Each number is 128 + 24 x the weight over its row's rms, rounded and kept within 0 to 255. Layers, rows and columns count from 0. The size above them is the row's rms in percent of the matrix's.

# layer 2 MLP down, 160x448, rms 0.0757, rows 93-159, columns 64-95
size [101  99  97  94  87 107  96  95 110 101 108 100 104 105 109 104  97 101  98 100 105 100  93 103 102  98 101  97  88  97  96  96  99  98 103  94  99  98 101  99  95 101 100 100  99  94 100  89 107  99  99 106 103 101 103  95 102 113  90 109 102  91  91  99 102  99 109]
[[114 138 161 119  94 109 145 135 124 119 168 153 121 111 116  97 159 102 125 102 118  99 133 128 130 133 132 121 158 154  86 111]
 [113 153 101  93 130 159 103 165  90 137 117 133 160 103 157 166 140 129 126 164 119 122 131 119  79 139 136 142 127 112 121 148]
 [156 115 193 142 163 131 139 103 147 171 135  86 136 101 114 115  96 162 118 103 137 135 140 106 126 132  98 120 137 141 149 157]
 [128 131 112 139 171 126 141 183  78 118 102 122 114  92 150 139 184 108 127 128 119 168 141 114  97 161 134 102 115 130 151 151]
 [139 128 139 113  64 110  83 107  99 162 145 126 111 161 106 139 132 154 165 130 129 140 136 117 143 133 117 145 140  96 146 137]
 [158 177 139 120 189 129 128 148 126 102 136 129 128 161 122 147 108 161 105 128 117 129 131 116 121 129 101 102 140 134 132 158]
 [123 136 114 124 124 127 105 116  74 139 118  93 128 123 114 154 143 154 158 137 102  86 110 112 121 113 139 186 169  82 123 104]
 [111 116 101  98 119 142 118 122 110 128 137 100  97 122  52 195 136 139 110  92 147 100  88 130 142 101 143 141 105 122 126  82]
 [100 150 178 108 184 141 186 164 114 124 139 103 159 129 136 109 117 132 127 112 113 140 111 155 138  82 113  60 121  90 152 134]
 [127  93 123 165 163  99 130 139 153 102 122 144 112 135 127 116 147  96 146 151 121 122 134 122 126 124 107  99 148 149 121 107]
 [147 163 110 139  82  97 102 141 148 143 128 102 121 131  92 123 143  96 146 137 150 139 141 129 125 137 148 139 131 108  86 135]
 [146 116 133 124 102 142 148 147 155 129 148 141 139 110 178 137 145 150 138 135 120 147 118 129 120  97 147 122 108 123 118 113]
 [122 100 110 108  81 152 160 125  93 157 129 127 100 102  82 173 114 123 121 139 117 143 119 146  66 133 138 123  79 135 102  94]
 [110 147 136 169 129 117 145 139 123 154  96 101 187  99 158 130 134 142  96 126 117 141 139 120 124 130 142 157 121 126 108 140]
 [172 101 107 157 173 134 114 161 152 169 130 121 153  94 103 113 123 168 104 120 148 152 170 123 155  91 113 132 107 128  99 143]
 [113 114  92 117  96 143 126 157  58 115 149 128 131 115 121 102 150 112  97 108 123 138 116 124 108 119 119 174  73 129 156 169]
 [142 108 122 141 121 125 138 154  84 128 102  89 129 125 129 112 139 133 164 103 142 106 118 140 128 144 150 147 122 149 146 148]
 [131 145 146 108  74  98 126 167 132  83 140 123 111 115 108 113 118 159 142 107 118 111 132 104 181 115 118 118 149 136 107 137]
 [134 180 118  82 112 134 147 125 146 165 133 142 198 120 142 133 119 143 106 113 145 121 153 145 120 105 124 128 134 134 113 120]
 [ 98 122  73 136 121 133 129 123 160 124 124 138 138 135  95  95 102 133 121 117 110 115 118 137 147  97 166 122 151 161 129  90]
 [147 113 151 133 112 160 107 123 142 143 116 165 110 122 179 120 153 110 173  47 140 111 161  87 158 138 137 136 131 153 103 133]
 [ 99 117 105 159  76 182  85 173  66 101 127 110  71 144  53  84  98 140 129 122 139 126 140 148 111 126 184 140 135 136 139 165]
 [134 116 166 163 141 188  96  98 135 181 117 145 161 132 111 144 179 135 182 133  93 120  70 116 128 133 131  96  66 163 108 133]
 [160 139 160 116 172 124 130 134 143 115 104  89 157 156 100 135 142 146 111 133 109 146 129 102  88 123 105  99 135 117 133 122]
 [149 171 172 131 122 145  92 108 188 138 142 146 195  92 142 112 108 104 138 144  84 118  65 123 144 149 117 155 146 118 104 176]
 [134 168 127  96 136 115 138 151 135 141 140 119 184 143 157  95 159 148 124 108  95 135 149 138 145 110 132 143  94 118 146 142]
 [107 149 147 110 118 136 148 132 156 135 112 161 149 111 123 142 136 129  97 123  87 145 136 129 123 131 160 154  95 144 128  96]
 [151  99 105 109 112 119 142 157 155 141 168 105 128 160 131 152 190 141 165 124 126 116 122 158 119 163 128 132  94 113 127 114]
 [153 102 140 132 101 110 126 138 153  99 148 109 129 136 150 151 172 120 115  78 124  99 112 136 139 103 129 137 110 106 120 126]
 [111 110  98 102 105 109 120  99 121  84 138 114 136  98 115 117 152 133 129 161 119 120 109 131 153 124 152 121 143 124  81 117]
 [103 170 115 135 134 103 153 117 112 149 120 103 141 114 113  81 160  93 153 141 172 134  91 157 174 135 170 108  87 114  92 126]
 [120 120 159 130 139 140 129 115 175 131 135 141 149 127 138 123 127 125 177 149 140 134 160 118 176 153 116  81 123 140 156 169]
 [132 110 126 142 110 171 162 121 138 141  93 126 162 117 158  88 128 127 154  93  82 132 125 108 116 113 110 125 136 100 130 146]
 [174 174 158 148 100 180 146 155  93 134 113 123  77 142 133 150  96 165  82 140 124  95 140 141 174 100 121  75 134 134 148 128]
 [153 113  90  99 120 103 101 124 137 172 129  98 156 135 101 134 150 140  83 133 114  58 130 118 144 123 152 105 109 121 130 127]
 [158 125 154 100 142 122 143 149  93 128 179 109  87 115 189 145  92 103 108 133 172 116 149 135 176 136 125 134 123 144 128 160]
 [140 124 138 107 142 126 132 147 161 126 155 120 161  88 148 117 100 112 132 112 121 158 144 151 115 174 113 134 126 111 144  76]
 [150 108 125 122 147 165 121 132 112 133 127 116 122 114 107 121 148 112 146 147 142 115 113 102  80 121 138 157 134 101  95 129]
 [113 116 127 109 139 181 130 114 145 168 122 124  95 118 111 130 117  95 140 135 132 133 148 129 148 128 161 188 153 132 132 154]
 [133  98 107 129 109 120 155 117 126 114 131 124 179 107 163  82 119 145  90 105 128 160 142 114 112 112 139 116 107 111 128 141]
 [123 137 156 105 112 122 133 131  92 131 118 142 177 126 107 166 143 110 147 110 117 142  84 105 141 163 124 129 159 155 100 114]
 [ 99 143 168 132 125 125 142 145 112 156 158  96 151 139 102 127  86 115 129 113 128 143 126 162 140 182 158 121 114  66  93 138]
 [182 113 137 135 100 111 120 143 161 127 167 117  68  79 145 141 166 147 140 163 108  85 155 173  74 108 111 145 130 128 109 110]
 [114 132 102 111 104 121  80  78 133  90 102 129 214 146 115 115 128  83 131 129 114 139 132 172 115 164 147 135 147 141 106 168]
 [116 159 113 132 113 180 122 159 119 155 163 119 117 142 141 100 164 117 111 147 124 111 160 154 121 106  63 177 128 116 131 133]
 [119 131 151 131 166  76 141 131 126 125 136 162 135 139 122 115  73 140 168 137  70 109 106 149 152 184 123 148 105 168 123  73]
 [137 137 137 105 158 135 179 119 137  91 146 146 139 127 162  99 121 108  95 140 168 161 131 122  96  91 128 106 122  94 174 165]
 [156 138 138 142 151 110 138 124 102 144 167 135 133 127 167 156 175  91 145 143  99 136 126 119 125 114 119 124  99 167 115 124]
 [117 107  95 147 118 154 142 140 133 134 107 134 134 120 102 101 128 132 139 104 109 159 131 119 116 138 131 117  63 131 146 144]
 [112 143 124 114 128  90 111 126 155 152 135 113 133  96  81  94 123 160 110 113 118 135 128 124 132 127  94 156 147 136 128 140]
 [137  97 157 171 122 120  66 124 152 160 113 149 173 109  83 157 126 102  55 114 151 118 154 115 128 167 156 127 139  99  99 143]
 [150 141 114 134 158  97 110 140 150 166 136 131 143 127 102 115 151 159 116 112 137 121 118 104 149 147 106 157 140 149 164 141]
 [117 125 147 140 102 153 132 193 151 132 137 106 168 111  86 126 120 136 130 117 132 126 125 166 175  74 130 122 121 135 129 114]
 [123 149 156 142 120 101 120 119 167 120 171 173 113 126 147 142 140 178 147 157 133 118 113 128 136 119 110 129 129  80 137 120]
 [163 132 121  96  83 112 113  83  75 107 113 113 154 135  98 117 136 145 115 156 149 127 102  96 128 151 132 127 124 129  96 144]
 [159 113 159 165 104 106 146 142  98  92 145 112 113 122 165 108 106 103 142 116 121 130 157 149 132  88 111 142 119 105 109 132]
 [122 146  84 105 119 132 139 103  95 171 129 158 140 105 147 112 112 166 111 144 105 151 106 151  77 124 164 125 100  98 140 184]
 [109  98 164 117 121 126 173 142 154 110 135 122 138 153 153 136 190 129 186 133  99 137 176 130 121 107 103 122 129 139 137  94]
 [136 134 143 125 145 129 117 122 120 139 102 136 114 119  86 126 119 122 117 151 127 106 132  94  93 116 125 119 156 150 132  91]
 [118  82 148 142 144 156 105 145 136 123 126 164 136 173 156 140 116 109 172 122 171 137 132 135  90  88 134 118  98 144 136 112]
 [107 142 148 133 176 139  81 117  85 122 136 127 130 125 163 115 141 134  69 121 116 144 147 135 141 120 144 148 132 139 136 162]
 [114 110 117  87 178 134 100 136 147 149 162 142  84 117  92 130 159 120  62 149 124 172 139  81 123 156 126 148 114 124 146 131]
 [121  87 162 119 118 163 133 159 155 121 144 133 137 113  75 133 153 106 121 172 114 138 130 123 178 135 136 140 132 105 157 125]
 [121 139 164 120 160 101 145 123 136 108 135 117 117  90 135 104 168 129 111 140 111 159 195 123  94 150 129 113 127 107 147 142]
 [145 136 106 187 135  96 145 149 139  96 115 115 143 130 136  99  97 178 108 153  99 128 136 138  75 144 116 116 139 127 124 113]
 [155 116 150 118 112 145 127 132 138 105 127 118 152 147 108 110 146 158 140 137 110 135 105 133 164 180 150 159 149  89 131  97]
 [157 125 121 151 137 169 118 127 137 105 172 157 136 183 143 125  98  90  98 119 129 104  69  83 116 165 111 148 115 140 109 155]]